python train.py --hidden_act="gelu" --norm_place="post" --positions="learned" --qk_norm=false --tie_word_embeddings=true --parallel_block=false --init_std_o=0.00528 --init_std_down=0.00528 --lr_head=0.00543 --schedule="wsd" --final_lr_fraction=0.0 --batch_tokens=262144 --doc_mask=false
Each number is 128 + 24 x the weight over the matrix's rms, rounded and kept within 0 to 255. Layers, rows and columns count from 0. Numbers have three digits each.

# layer 5 MLP down, 640x1920, rms 0.0405, rows 493-580, columns 960-1119
114095132103117127110074128122110127142126117160150134116116118131122108138126145117132131131134149095130154114126140127130101137131135130125141094146095143157123149053154127098125100133101134117124122120101121097153087110136131124099122102117111143148107121111132096094159102128128120091107134162132169119104089107132129157108144126130132109143150096100128132160110155086116136111120113114097122145116125159123103158083120109100112151120120082099161118154103120099121136164135081
112142087112145113131139124089072128137145148167120113130110118142143161123132094144087139131151117094143135136151151083126133127154094118196127121165119107159122134123140124156120085107100107149131113140161121140135116118133130139120107141117121139121111112098140123112118113122129132115122119136109095174124131135111125170135153124127128133109139116145125085144118154147124119153126138096136143123137140146143124070115142134106162125127080141152088127110108167124135147158107107
144122135128140170089103120120134131085141086161132131134157100150114132130139095130149127080140102120155114109126125116094054089155096106120127140132085071129170114087133140111142160161113081106131099119131168132177124114145127155113119107108113120147131105132130131108105106152153153164112109126124137110152096123138122142121173087130106118177169154138133099131090131143116173110123081119084110112162100155173156170170110167172129148117146163110108119107138178084136059170145131
113093157127136095202147125161101097135150152133149158120116152136111113121089094129148125149125099121127147133113122122095142129152128163122093100161178112128127144160128095117112124143150144130131118115145091121149145099148135141069117144123140129144131121121136157133102154100151121089092108126136110140120186176102090105153126141119134124158118090139144132128159117159084115125134095129134123113104105077171058143135127114121151123126102144118095120169126135114112106130096161
098133111124139129130163125097132131154115138105131144108139127145120119130088138137171141141135164127149112116166111145084168096118085092138111136124103117109137123143149119135133143099111156110157102154127135129132154119142119081118127119111098082119142149152124123142187140109115123106132156097140155108154116126084112173083117145145133144131138110140121154110108130114108101148135115113159123147125163138139121159140148173119131146117134116191138181142138108169122124132170103
124128138132140100130157163135150062111176125152118116129142081052143117142113095116092111120088153140149158133134114134163158123117107122110130172114123132104125131154142100122167125114118183117148136123133109140156121138124155121150153151149149145130128131167170156115109127156119101144127124109196121094110145105106130141153113154169112104162114137116111155117142137137121099156138155126103141134115165145112137145160088131154158136154104114084101090138116136100095112168161131
166101099106121096143095107112123144131151147093105132100102142158134126137122114136106131120109124169109157083130138165145140103149121153070125093119154140162143097141142135124088113112124102181122103137113130112142143150138125171094211156179111150179101145138097126134112148135142112108114086106113118152158124110143161156134160118144155112099128086089140138137146160119099116131117145099118146106152142142158113114136099090140113091075085105111124108128104100110113146141124137
062127129137165128103111106133179101160093140145137142160152157163109125111120134165114151108108150095165122133122168120160114135124102136129155098108133175168140127125072142116132126158122119114148113136112145135137141109098130105124141124124133106128133136155122142092115120124108102128119075200120168137087135093135131104121152122150080115139149083090124157101126109128120158126069161148135146139098159158117110103141159172175107131162093090138118098134145125162155131111149112
108115118111163096132127132133131101118108097132134151126139160169110097146150096144109143125094128104155125090128127129123111157108144140127131174092140115107134134175101136122111120090053126076109098136145123094106159110135106153154093110148141097121134123103077101123124092135129166124111104142130146149113152130154126130164160171131109129107124144125126100135150144122127125115157154116151147129131134133130130100129148093137145150087144132182145089122129152156112103148141143
155108136128201112129148103101141121108128125123160071126130107093117118099157136120176136138162108106143070088163184131125124141120155081138130132151133119119146144122099100121090130125135146176156131128115130139154123138153157103129117084140108139111176108137142141139141102131147193143168150164108133118150144082101104106133183178106105144156149124099137099169141117065138114144136137131119168155138147114149119128134151140100130109129127146134120127117102121148119163150119146
103129132117063123094132202122097145100099144142108170143123133157102155121125140136114124133116104160119106090143101134103123120141144130108137131153152154155068151107109136166098146137130137121140148127122116116141117119147114101103127136110147120127103130152138104128154161157107094124133117164113114116140106155064113152167135115145092172153085132106138151122119115132140107124109064098128128097132117129097120139117159127126116142151136157084122108105137136093164191138112113
139134158112117134145137151145148127105134120116120092104141153140131119102171120144117129105128154171137125117134115117118124091154072112124102125147106116159116138144107153137144118149156141111137131097112151144165104196087172167173129096146121135122132081118118125141146130120092124145169112178145112137114094124164095164129121124126102106087124145105124103107163165085102122144086071137104109118147088136180125148139124114104094141129134105140110093139145128139144125119125118
134136102139126116158157118097159128096111120108116110148134115128139091136171091169129088151139098127162140155129151151135136132154119125125128119139121127155113142125129137136120164165099109120114135093110145076182085129108112122113143102067129177135101140139119124092123109151130140140159098141135106143102113116097118156128096106162139093144155124150144165160111141090107148120102126095118148124107124118141152153105117122158096113151095117139093116154113175083123162124137140
159171089155143147153096127158142091162156114101120120162134091170101117129147145123133119152142142131135141088139108125127127147096133121096085152101136146144136108111111113137117138173099104143122134146099099093150080106123110121134140116142129139109167117061109123112115106143128126106135106100130124069121147108131076128113124111123102144097089152098123138121110116106128090123135172131133131147108119134184137135114150177111106140083138087134132144098118112180142127126109155
145125144166148113088122134107082120150134152128159130174129128134105133135164120124163140091135164128154128137189148110146159115147129159140110131177136120111128171153165121135159134099125160130155105144137135126135093163144144100113111169158089154115106141125078126116099134158140120120086129126107135124166091137139099140119124093122122141132171119098132124130105126144099152103162124092148104120151085083151130107145123127122119112165135100111103149142152106090151065079108112
154144116129116103146114103093139129123107117142102106145103157125128140150087120143150146119131145137159136110131101109081156119181160145116133102170160122151119140124135159136140068165126140118143149130151139141148112088151094096137113133148141083141151084115136076128142135106152145159151134166120104099111166132109113106158129115168145162149123133138153141144101125135106130142080117121091102149116119139108146119095168129104107123162125124166161165136115129155113098106145137
103168093115125146105142157106111129135102146108202093140130127117109144129130115090138149137198115088069142150136075086098117150145148143108168149066105132114109144133107161140163126127131133158100095125162088087155105152118107168154131139142101098073144163162126094120159113148150154135127165138112130088120087130181062120123117107135116148147133148148172168121148112106117135131076125094138140135177084126133111127169139098122115125144122156120121192075136114104117109121098095
138114103118138127082181145149157121152137130101171129146098152143100122122123135124152162122162125102149180120173134193112123157124196137133084112163149114101141088104120146082142148136142081104119178125122114091159149139138128113118098096079131111130145141144142130111120141177144112137085174106085151126142124128127120148115167166165153138167134093141137125137101104146130135129176107101105102154189156142137120090162116146152104118126129119154120088159095137132107127098103126
149118113122120158080117135150133144153136142142140084131176116179141127086125135109144146109168133138132067144158135162163115139113136099133165183129117168122142165154095133128143116160113139144115130156112152072138155115139126110153112135141122131137155133127081147093117139142152108143151099118122140082151141130129139132141122098147103121161124134133153106154099113103117134124070120143136095095111083111167113100101131112100126123125135113118108146130146148101130090127112151
149111130100158125175100108123094115120141136102157142143090132170156112152160125153096126122152131167057127143104140054153140122168158109119049097130112154161140187149146141145123134147150087114115099158127111109113129113091131091134157079097138124125106138104137109111148115138100108125144131155179103135105119133098109084116129119151145122175122134128116134124102118120152140119112146120137106105123122119160097160104155133104166130116127111183175117112152124105081118099116162
113132110119115068135140131165124148114138118118124153165138084072119116087099121114138133163176167131114114100135135171077147131124111110144126106161153119104149151113132066108095142117108138123133115076150153139124106119113135156109125169153158146123133110110127165125117103137121126176089127138113143125135109113088097118147148155124062147099152133139150117124106127157132115135092160089124122128119159127125089099150144134108143170148069112126148155145133108132139131152124116
108101140151113116208138114197089111144133153138106115148128150120096125108134135122137118113135146134148123131129157202127144127094098113117130116137151153141088155104108117091148135180094136123090123114161126135125141129085201133124099128099142111156122127152131142138137103090117127099110147148115119078147126111142124123110122158126129134083120117110108168122127177093140139096140129115120131153090102163130173146093130140118094129139141116132156085079109134126137154155085141
093142114144143139138122100145099148140156113126102166187142106123152121103166093136134143128147107100117171125194108145158094142138120140090144094112147158096171149127131133131097157121069144154149163139094110089134158092105124134121161116134095130122108117118107156128154130142101133143123157116100130090136098094138157159119140157097111152079137123128129144127091128163137139144124125154168152133122169130113157081101105142098131148117148147109150112161118138139124141113141141
124101134129121170111147098136126117119155156077138112117113173116092108146141124113157130086133134151095092148117160113120137139098110151093158136135132121113127136130137131114114113124138146135137112144112130104102130088144153120093121166134153126137134152122136112073139135131139128155115156108136155139109165098120163090107107139107110129139154115126110106123114124104105167117141152164125131154158105142110114109129113112093137131146139132119131140096101152102126125113107107
106157140129137152096096130106091106138187146147090124126120140122103158111098122118143121127137112145087125123123106132116125122108153112110138090115111150111130098136147163116179110137124143132105126146127109119123122116146100179100116125159112147101144112167089149089119101077147147115154146122132101112143115147138134113147131129117110171155096093118134133176145108085146183140124131167156129131116116161107146108107128138145122120115181159160156112149121159108139110107168102
129160097127129093123126142147149120140125087133103107133122166141139151076140129078104106138116137142103128119141099138128132101125147130102130156132108096168120146125134118140124128152166152107115133132135113135123134175128136095144147148160125126133107144094140129139072119135144118123118143110144111179113131113140123171124132186116082066168108110154082086118130134124135137175146134189137153113095106139081130100125155160138115135099135145105142133095080181107152133117146113
103084108124126130142094157148134171144133154105116110110162133123123162189084125168112145119129164135128118156114102101121110094092167144159087074108161101144137141167117133129148152120124141128158106138105116174127109155115101102139125148121132111153147066109101156152132180137150109152135142111136124142144139151099151117141120133128169086104134116120157119099177136142090116101108136129125147124153114085133036109146115186165084121136136144142165130159091140142129187104134095
156103116136144133107140144127133116166139132123125108100135129104129162135115091138082115135163166164099087127143135149216093147136122084162169105145116124131085164137121118157163158133108147167136139142126117134174117147124136103160174140147136127122132204117114151129117113112115157119136104118142117136118138101117114085151111156159168123122121127138146131135139149175151119136141151128125153129115123160086140153148177137134136163071131119079162141071140080094184110116143125
124143148110126102149128085146102190130175114131131088125115142157129089106126102155121098099129169140119105115150125101157133130127139103132154153099104143097143141112089131099159070149100083116138141139133129160175126134104129104152105161132151113127116122109102099150117108166126136134148153109164112109128136140137149133149100115109079096130135127076134112065127102111137121136101153114156100097150141094111159094128100105131168109143133168167089140132145097125108147153115137
126097163112114070102111110149153124127133115160170147115108147137100139085076115081136144125119129152150135104106125112185114118124117116128117115132142157122138144120111142121132184103171128108093124117146130102160149087162106155087144149096132126116111107127148134159111158142126095109112131172101130131146140114106167150133118174179115160144108113179164059146188135111131103131131135143120093072071133138119125150160123154112173137130124139157151105112145166173099129112126166
149120128108111125127127146131120145154113121096146151120147152106122149100117124127163140138114166130133100168107114158136145151128103107116071148104109115089123135096123099123111154129105125153080069080134100175092181178106123089147140092148130106131106122148084170147176125094165109116127089187116104133104120135125136125110140126129128163093131157132152101110148145127125135146148111104092117129120087113113134116139105148102163143121111104139113124124141152155154136078153155
137134155144109142115137122128152112117135111149173105111136133162111120149107096119138143154176149128121117124165098113115122147147124157158123095136063125131137122115129152111129077104131121125102128113121131116131192150149139102117176125097114145134149143090144117114112144140085127112128122100130141145140158086113164136100137168135101096153134111140130119162104155128094137127179126145131137108125128157124139133168169133153160135171086176107135134106187147110128095099110176
154139099143144115125146111160104128122112136139154150114072103143140097145146096121142137120154118113109171171146114115139117129104134178088149129115119118132140091167168119137124128115134095127135122146113114116118105103134143120144119098152127149124107119125139165126095121121154158127103136142124133107148144166141133171125155128122125142144112134121119114159140136114155097081117115157108103091142097149132111176096125113132118093123114135142161129148108077084140101148135125
087123111124131147146126064152144121151146148118143126167121145125134092142128132127138119132137138122155137132110095123089132111120102078099146129114135120112122120115113126062139139153146167170115114160146108108128127106130153164123143138153141110114097157132132114125149164085148151153115155128124150110121153141133140112114145093104127111086164126126102106137135156165116122111154099126122155128136144114118116148139147138122133131129127102104105115161125140152125084111141118
094142132116150164106133099125130125120104111157155121177147146099152181141168073149124123109061099170120133144078140097089141117092158107102139121133145091120087130116139083136134112095114106085134151112131142146080138142156131135139135138121130123112116149139137112154138134121134155115128102127093125138089117128141118149124129140130139148124117135148099077146185146088108106177112127093076143150101127146088137123145135144107068126107184174182145153114149150142132068131161115
104140133153122099153103160130105124124135142118105135165149128138147148098146145140119169093101118110131114112124136093121140086121088118129129100115104105123154126165152151109127142110149128131109148170120154113170131148120093114165136143139107099163104131128171191134119166144141116135145096109154152139108121133137091123158098145155172129136107177123127082113117150121112115094138088161127164123167175119130162118101127131103126117146102114124101126145123094131116143118129135
117125134110112112118156101130124122131157121122155114112138135130097119142113157110132166151123119127126154117158090093099116119192109134153103135164132169140104139135126121133121142148142133156077133139143117151114146106150104148107090172113124085131114102148154137164159141148144137095138128153141083197136087105114124148111099089114124185148098103149102139127130113114175148137131102128168178125141090124139082144126121068098108171102136126113147172126121129110140108099143160
109136119117108109177168147070114154098127106127095167159110139157103106121152086145116160126130155090121145129143142147111155138106110151108131155111175147174136115111127161119095139073143096145107158130154141116102114128132179148138145101131104099128114125106140169100099130126101090119149108128119102154158114152091093136141118115180129139092138091143123110133136117114137128143138137113139141150130155143144150098160157154157123119142124132146130143095088095150097124132155168
153117153148116177101127142117149141160155166122104125127108145151102094125159121135151115158156128103147135122086112095089141128124093157149153108114099122108132116130164141140159076162131072105128118151120133124104117177134154101150105157102128140131100135122122109144162138097132115174123130125122120093094107147096112135106126120110154181149122105126089109123113136111117122141108126132145144124138163120132080151177125122126137144114128138137125145115147134124153099105090105
163103108147105158121119158132110104133139119137174113102113145087120159080146141135154155130083185142168123074129127108082125112160129124082150120151111120135128131119182186140155103114139094074141132110105126145138135126166152139155122123106078103143087140133114149130111123117104131126127124114133161120124151092144105105184132160157126148128110157121150092103122150110086160137106130125110124122168140160129115150101120112102160146128108135108141116088122151107131148124157116
139140104150081081135112136135137100109140160150122161130107151137143116120133140172156118127114097104134081129134155117096127158117108149105124117151131106144115140125187132168110144104140120111108132129103136108132146137163133101144133134148149146119135128143123143095098139144115088084128106135140104173130127133132100100136173114167112130082133146112180072091124148107096105157153127127121144154128106099102096132096122127197149103153131116145073112110158108174173118132127115
124096101120162121157107146112138136165162130107177128139134137100112121096128112164120120157154140083119127142091139108139149148170137128132175093134122148119122139129125133130122065161085095100130144121108124147145132117137159153146147177118136150151119098134130090121157102139121163162109103143137108070127134122141113149155139166100143128120129075121119075130140104142142178146142165110109165139108124124100146153134156114144127123105084150156138099150137104151136110147098129
111113143109054123127106157098124159148151118133144085130140131137141116173214151137145106125107120138094089123126097119090131110100159161100125117140154126133085132098144154077089153125125143156123119146149123141103112112149105184125125115090139066119039129140112138151068115097081117160096096141152126121161133114135116133108103102117128124136206120117089146134076131136110122156121153116115104125102087114064132114108130099097127130096156159123155074100107135089094117081126111
108109132110101125131097112112154133144141126163141139148110095125116084088127153123139085152127148158155157122150128129143119126136113181135137146112150135157124109131115112123141114088129131094160171165128129099158127122114115106121149131110116101104135113124119109111144094129109140118104113116145150142116153119130112108141105098123143148130147109107134105107114165142121155112134135179157140154132124136156175097129135141103126130100076163130093126153102134083114148118132124
124107104125141117158164113144172137110122138081128145085157145118130102119150152162145143145133142104173104125117111193134098070129148135083119106120108143061083106119133139112117123087123120102109122176157161131095158153158158140135147131103137135118132128105166115135078132122151128137102100114092107132175097126120125111136123134130155161142157190148106124077136161122147138092177174122087167164136090134139089125112151108115115121157114108119120147122114118109129124105113127
181146130110151093130122128151144155171109136131176108125141078128125127149117120167105113106163213129092165136141114113118128127123130120125158095135126105104131086120152078138131119121124152128133122107157136165148096145154112135123142152170147168093116131133117126130175114113106162151090122139134106110108118121136069093134132144112158133129136131147134144120150140156105158077089126088133143147113148145159138110139149089111119124149107093154125116163114162135133107099131124
064127185111129145105136158096150125101147132114151100060131134143133130127139120123119117096130118114133111142134108148143129155139132080143112133122129142101119097103133136114117128153123082139114132076139159133119180132108145133148163143080128115102130153102142148163122117171125117146141152134076144132141145104182120136165132093109122110126139155123113128133119133153100116140111102124108109124147126143137112129186120108107131145170106120122168134133165105153074142133116078
132155148169098149091126133140138166087137136164103143104157108127160130159104126147129083131118115115141130125092132179140158156140115158171104121124144112139114116124123132118107152135119126107137136090122161158100098116097106114146145189122181095085146109145136185081140143146113115122094111130121150124113122103156143144160116143142163117101109126111126124118121091190162109074153139126128119134123105137125100117101144093124120127125145163125092125106095140097137119119164164
135148155152158116150126149141123153203172108134141127133117126167111171120156131152108136147128122211179097103104092096089095140100130130141093101122150133153141136136126164147115114095129153099104161066101123119152138144151112149125166134112126095101134146128114118098077133156109120156169124091110127148167117104143130115145104135109129154114109122147135162114099115134126141135153101151125134118089150115146098099136134132170126157128138074097157118127126142128137133093082124
062142122129158137155142142107076091124111166119145112078130131094062136111155141126140132156110139117150128101168122122162158134129102141099171165140153146148119115137056065130166139067146164119112127099159141178089093137174121142154113135151108151158148087131083103124131124076121112081128122169156154110099171126128130140154146110084102125115114085119113123078134130144087099155143127115151128105125152114105114134139150121150119126150146140120130150106122118119129129118139113
109135146129094110163121116077107106143178141141089102085104154101104182102113114143128148092145168133163049122149193169102133137133106128129136135153126124094119084105130141120101133144126144088125102128151130107124139096101158135166148166141156141119140148095101132117140102152099124179138127130162094129126121089159115187163104133150140073161120176093109121112110140139124122130155147150117148142120131143126129104135118110144148162131145125108153129157098112125113105120154110
126146166106115144143145105140127127136130132137132134131113138165118136146177124118113095114125137092138124138091111117081143136101105083164110097113120174165141137119097098123141124114115095126156115121160107124143137103089139080129123128148168124096143125084151149138119122159131117114141116118099105161122159129123098136087133133102129125099193154118114106111120129104139122124121135090099129169103124116133137139104144136174160142207110087130097087156139150141116123139138090
129150109123149090089127161146140125121109129116093135090105208140109146136099161146137125097124145138125115121157112103132154196137153105122134132150171144113094124153127156123143132107174126116129141127158098162131146155138106098160107117114181116125135148149098120141120097117106134125163141104108122100126198111140157139131130113139126109200106148138115133118164133116110125088128124107134105114156059105091135125111098106126114119112099167152115098133152129150091091114157094
114083123127163153161117114130104122108132163168125153130147124081144108131156101123130137161129104117118142162104127123122123098128138151146124105188133116187110106097160164119113121130142105090137114129141140112112126156122106105139194115141156066127126133150162128109108115082093135143137139129159178150140172111118133151152114166116086114155146097136144097085146148090158096049113108180159111126086126138101144107147169096178119101193134143116113099102131146104120085115115152
102156098132143080126113116138153140141182125129127123130120098155115134161156134137127150130158169151135132140096152136144142135141123078138130138124129148092128107094133115108134143131142063145157177078153129110104095127107157102145175155119076161138132125114135112103107168156152111123140123138112136120107151065153129154148149118125120152129139163116146132122143139147127140105120192115145144175127084115122066120114113111079147131091136095117122149125137110190094150163096159
094128173124145103146108155149163076145147139134107136146108175146094155158135138084084125151120121163103105077118150116141092092147127148101108135123130085076111149113134154115127152140165118154123153134101136086123105129161160107122112138070161115150142126149089144120089151130151143142156178131136112129114125095129099150092130100149100107151088143145099136171124127200140123145169162121156092138075164139144129081090122120118075096111145116098108097085139132096129065094146153
119096156079149114090141152171126119114125119100139134145131096127125094150145120143130122138105081163095102155148151095125107125155150153125094109157084084163146091119108110109138121148152114157133105122130114159141131108126115106109098097125122133108127122158130154118137094114144084124146169137159170094138107160136120071163112060121099124142117106108122153080101153150115144143104118093085121188146173137074101110123098122095069167130112151051131136135134137129142173130121119
091153113112169126087106125178117114150116120143138095108126108171093138126124104138126101124123119126108102134155137107123133143121173145160124166130131146104115141122147109121134108123142114127148148149105140123134127049123129150110116130149127104128137136104111100128111153111118136129089099138138158105109135111132138167124151133161131154118089118114151132119149097109131137129108155139151143116094111153117170160094139106125080135088146111156137149132166119131145132148119109
123138154123090115156141136096121139128127111125144189141150115107098106078116133162115157080134102105123151103130144107127076112141097141099103108133112093099160134118142122107130143117122105117126138159159128129131120119198104124106103094104163096132164107144103125141150129085101122144120175152111105115093144136143083108096176159143142128079100120166127106071107136130136133111116118147168114122136093130139164083111117161135156125121125132117114174102168098110115125154149127
105098160150164104126129129131133083160146144104096174106147131106116148118154079070114135110117149135143173096125131104191116139088157111088135169155170100091079161152115128124134105122136160144165152117141147138169120132149134126124106118141128125133124146113148119126163131131171143127119123101152082115154156143085160123136131100138163118158113140102131143136125132125098140159144103149112155132104136123121185124115128168104150130089151147138157109112110130107085106142153138
124147148134125129109148158113104161108114128100140081098120151151130108128126088145151099157128133109093131138133141110096128132139104119132173116117129133083140135116166146143091102103098180109097115126108152156151150080113141121105132099101146120140146123122123156119116131131139125117127107142150144158168159133138124147122158100091110190138127124136100144169100116122108139159117132117142139188114145155133177141122126123119144133153108086157105133113088125139074153140120148
106155107076114176143125111128138110166092122135125156122111116177121126137158150111120139087122137168094123107138139122109120070096134123113158126107110098135116144171155099124139152136113130119161137138127125142100137101093169125128130155109153156148093123136169155157154144143161106126095065128089149107122116116137142118135099154134093146098102147129121108089084129121140128098111132107096188098146140128155105091130159149188119079135149155137143158102100086156113196134097114
095150088133161109129109102142121129148142116148128129143125133137161086147084097159153106121146102095109192094156167112122129072087098110160147154123143140119140122124124142074129133190082127131207158128154118116094117115148154132127088114098160121143102174172138120103120131160134130133103121117155135151126101106094159115134132092150134117110161098137130162115132135133158105128093148132100090130133141105161118137093134094114142144164107105145107160162134138152119133165091117
186164121120150146186101145111104133105134110188109136116141165145124151146132139148098140157099076084169149106137148138136155113156099108141122147115180131151134117133130125141114112140140138133139139186127153105147126118094120158125128084145132150142156135128124132132134128103096121155114136143137143099126136149103142108138112149143122102089137116116092157118125134125144115154152120142144099151123145141157175129134114125168108138139112146086099142163134162111140104163176117
111178082118154097147117114124116117101149141141138108104167111126149132105132135131103104132153121150145113130094150105122108100148110174122151135136145149120117125143119096102175109119120141106135099175139102148123112122148115138090137088122139093077130131109163090157127122122089108143122138120122106127145120101135108136129119158143089139138142111123111109108116138154113091143098169147140099142137133136115172098099132080185135127158121098097161152134086116143134097113122112
168099135119115119130123123154121153139118102114135123127158158141150108145153156142122123147094117132140152174122136070134145144141139145128132107097126200154101117106138115147119110125102103055143164142114084099121098095131089095115091121120115125110149150124129136123111144134146130108136100110155088126090090122109114146143135135126127122116139132125089173144134162098091109143129142136133110178144136120132105103086118134119116105140159134141086146114098133124128143138123105
109129152128095150131110102119145110101126103090135134090117169083114146124094136156124127157134108154117109139138139138099142160124093118169115115080155125152120128077092107102152136128121125107107124129077104101132098181120129152139107137150165159110131140091148153112182113127086104129114135160115134140148125157137149106092131113122130117139093117124152112118100078106141137151144141111112136104135154135106133126112141099159143123151122095107149135081118119166127158100144185
126131147123122127116131113111114124171082149139155127135109163111089092152083181109110143099148101178133132132139164108118065136115145093131140158115181072133131185100138137132126122121127161132147130117110124137086093099111118137162128109107127164150146081104139149095129157093082131121111151114173129155149136111112132122131132139120145132135138119107102115155141094146127165150113109134117171139142129132188135139116113140096104167144166121134097109104163107134147135120130108
085078120159115139101143125093136131105086139115149122154152099129095133130112155144134180132128120112161138170164143156133135149138110141140136141147127105119143133096116130124104185112119112157125204132059137113113157128120165144122126151190059133144106083109135135131178125109118138128171133105122159122117153126163123106110119131185062157079098135117118134089116120128138113128093137119051120163115085154165091148159117099140111126131085120124151192136142146150131123135096130
104157119095097143169116126128133113138147153128141095120125104108118149121121147146153124144121119143133151138158123112135123138135132108173137107125098108144130137130155157104135153122113115113133119129137098127141088085090112111137125135138132090112138139111186125137123136108129160143085121122103096104147170119145147092125130114195118132125107114116143135115125136123102124145136136132174103115146117120128154150140129151146150141155081163118146130075128130131157071115160124
142090160132111128113124155128106138143135143154114139096107139119121135151167088160129109095184182141088127128154151142170118099142112124197096138131101139127148146105152106157108128150123090117142117187148134144106146126146139114155088133166107140139102187090122100085107107124121174100074136105089090125074141145122113145162121139166128101124143140101169124149085091165114137187130105135096151132125130121116112101153145121099129124130124089182096114132111116129150123124093139
139150168146098109112122096076122160124170129106131092133131140128076086130145126120096098068119105065109103130137141174129157128118119106132105139145144103097136132176156146168120135143127107128101124136148160104128116140110113123136112138096117103108131159143120111120109092111153090147125124090107161122139147128106159118129135132101129121107137126110127123131107108179122143145113156136091139139106124141126127124137158165116120114128104128093111151177161110128089090158132134
101165110124133131123149147134127120105147153111122137132134075114089152113119136091110099115098141111172145115131171120150111140161123128147082129129133094156150132142150106143125131130102162148145096101150122123149105122118094137167160132134110136113123131097108116127115117138152117146113123134094104093138114149135098101138130149127081126044142091119118109158142132102057121192114106133191132087170106082123172153098119136081149134108079054147109131139117126165132115139108137
149067148089127092072129091157142082143096109113081115123118157106162122118135118138129115099106124173153124147084090107157105138168087100076119109122154161160176096150132131163166112097174107156120144110103138165128144136136128121129125129121104182116138112134127126093165148138119150124130139152140100097124110111130128143144121104088157108113141089128130140148124141136106143116169145106095097095151142109093174155138146137130147112117130140090115068129102162166097197115141176
126130110151072092093103191131118155114132124139087145121095144116121149148101117111122156133151148117114163115160137122083133117137130116132102137139105147144135134083119116109127148113135134135152121149116124149134142166092094125127148138130144113127124151150156151132128145109152104149130114140146135140144163095129124118147100113089117160160152122131085112151111144123141151163129141108111157104118139121108161082105124108159116169118107096128115153089153134099145084146153118
136103132143107105107170128143120121122134160141077122135093125090135166098101151087138198115142135146136139147174130143135155113092118157112143172157182122099124126137130143135140106109104159096137113116137134105087172116102126160128133109135148109140164156107166092114144118133143132139113089110192113158127170138115131149187150138117139151124090144147133128111117096143137146096128136127096176105140144113097130123105124112121106145159128127109111166094137095111176160130142135
104122140102073140141148154098163112122127123125114125121129150164051120117111131147126111136111119120123134090175133157123100147101167127134107101137132116169156128141141137125118129117144154132152140086129120145129109087150124119166099081130095105133183180126138124155115099096108107139160131147128140144114113091110134137166159125075108119160108131129098138137134116146115144117106154103145131098123141117132110136130128105123122146114106146106133081111112102134127141098123153
127087172114095143121080158119146143125156147131105122099131123128144124141116120108133146189134140113226118084141163116115104106175154131165126168121151130179112125124163151131127148110097144117101152165136145094137140141178106084133122137156135144156127173118164135126151170138170080105146117105139145131141109068106094153120173118141146103101097112145197107189130176134074128113132119081085136140117170118101138138122141109149152152177128150119140105119115115122138108169127126
126126094099152128116113084114137111105132138133095144136159116157176115102152098117147099147142114129181114131162118140148065118130149163122121148119090185139101113113158113160115102158087103076170133152161091128130099118133117067103105118129114167109145112141149130130114114092160153157133153139121169085134085114085124148156159132083165144128130127129102145074136111117133126124112123139156135154119122124138125157136125116119102151163142115099118199113131096163139107136107100
131129116141171099153092107133164100159133132165106091135117122162102109118139151132136138141134124068102117177145143117190158152152139139068122159114086108135119074094127140179119116135090083156152133110113100113104120102123120149145116136104155090145131132105103124106135145155152118118126112109117137146098123091109104151102130168125129082135159117136116157110125112105112086106097123130135105100163105117118154093119150103148120104110149141119133085148118117107171085110127131
103115103104085123164118137160127146134145103155131092134119164147104131131090126128155184166136090131154096117117156092158132106141110107097157033166157132139124086153091134177113138121168137183118126125130110132126110116106119110129113162127111102144162117192087132121159158174089139115110123117096106110116143162095161116112123145119117119117107118164131117106150162140110086086119138134159140109144101139128134126149107148085090155152169121203123135114094122172125137126125142
112107102163158115113114160136121113121123146182099157147134106126184160119109120139162136126120125141160110175150110115112128184153101151121136111177094120135129157176152164117146122123151168128096140076164114109154134146135097135132130146084123139126124145157127141163138169139071083134124112128120123130110124141139093135125104111097153068137106061129111154119075122155110141128161089153147091140123146159166094151127090116171125133148125129085130135172151099131135065138159121
071111152105093157153141128141121131144121116109170095128138137163132090125090158109110105138113102149151129127120168132105112152097097167115167119106103134135113180138133136119136081148149118091132121142111109081125108095121147090122109122128122123176098152089124122088122089129130148081168136129127114100127149140118114133167161125124137132132118099095153129090133146105169149136103146166115152094150126165155132111092130140121118161108120118121109104140154128140167150132106100
086128090095131093097136156143155115159116119140118098161157145100117137053057131151143145127113100120141150098138149131130127114113102177088167124116124141123146106143138141146138164151137150127135127119135141101163118114131093109129175150131100104112119133144128183125152185170114104169128178096088154125156133146078153124108151136103080131111095074140091132113129088143110160112118116117130162103126114118088145158131124093188101138135119180153091154114118116118137146153083089
177148134109133131113156126125126141154126095098122126130135083130118106107133118130117140136120137163139127102152128148147148136102134157150121141159187180131144130137139117116114121132118125148126153112070074132140068103126093165110129129081112101105174137118137122144131121113102133147122105147138142130095138099191131114117132159150165114168097123108107114122085126097112118120192105118135147137098111097165074080135098156128089124111144106149136168128158132103190086114144103
120101157181126172108156153136170120145098150118142127151156113143148108124132141093091127152121155144103091162119117107155097142134162128174089168147157136133135121142136168093096137123140151125108087131117144152142104103126098172124163089142116129151115108132153082155136117119103146145162136143162113132146121133121171112107107140120189122167138129163117133140115106136112127113113186127119094117162123118101132168131158113154128098156129145144133111072146130122096122089128125
134108100104152118129141157129137150078128099110094096082128105138115164103135131133131126125102088137132112154135120108133111130099136099141153115121121094138087138147112076124147137120116146119102130121140102155149162127078120117154139139130076122133110111124129138093134171099141122103131115108139151112126154126154155109146113127133126120152109151147121142112124119128150143137128128137128185117129085156158114128093140081100095133116127133125128111143121169143124162138126175
119115094186130122153094099116158147123144145238145147114139117139159115128094115082105130131073130125147133144104149141170137134140133142131126155172138110117145117161130146103114152125102178127093157137150181106143116076144077106139128161086176107076165133121101123156147120139145104139112127119154165165131134131137128148153117118110143135135129108127167103131138139158178088159129142102101171148120109129111134098127099111117118118097143083144135148184149160132155120113128111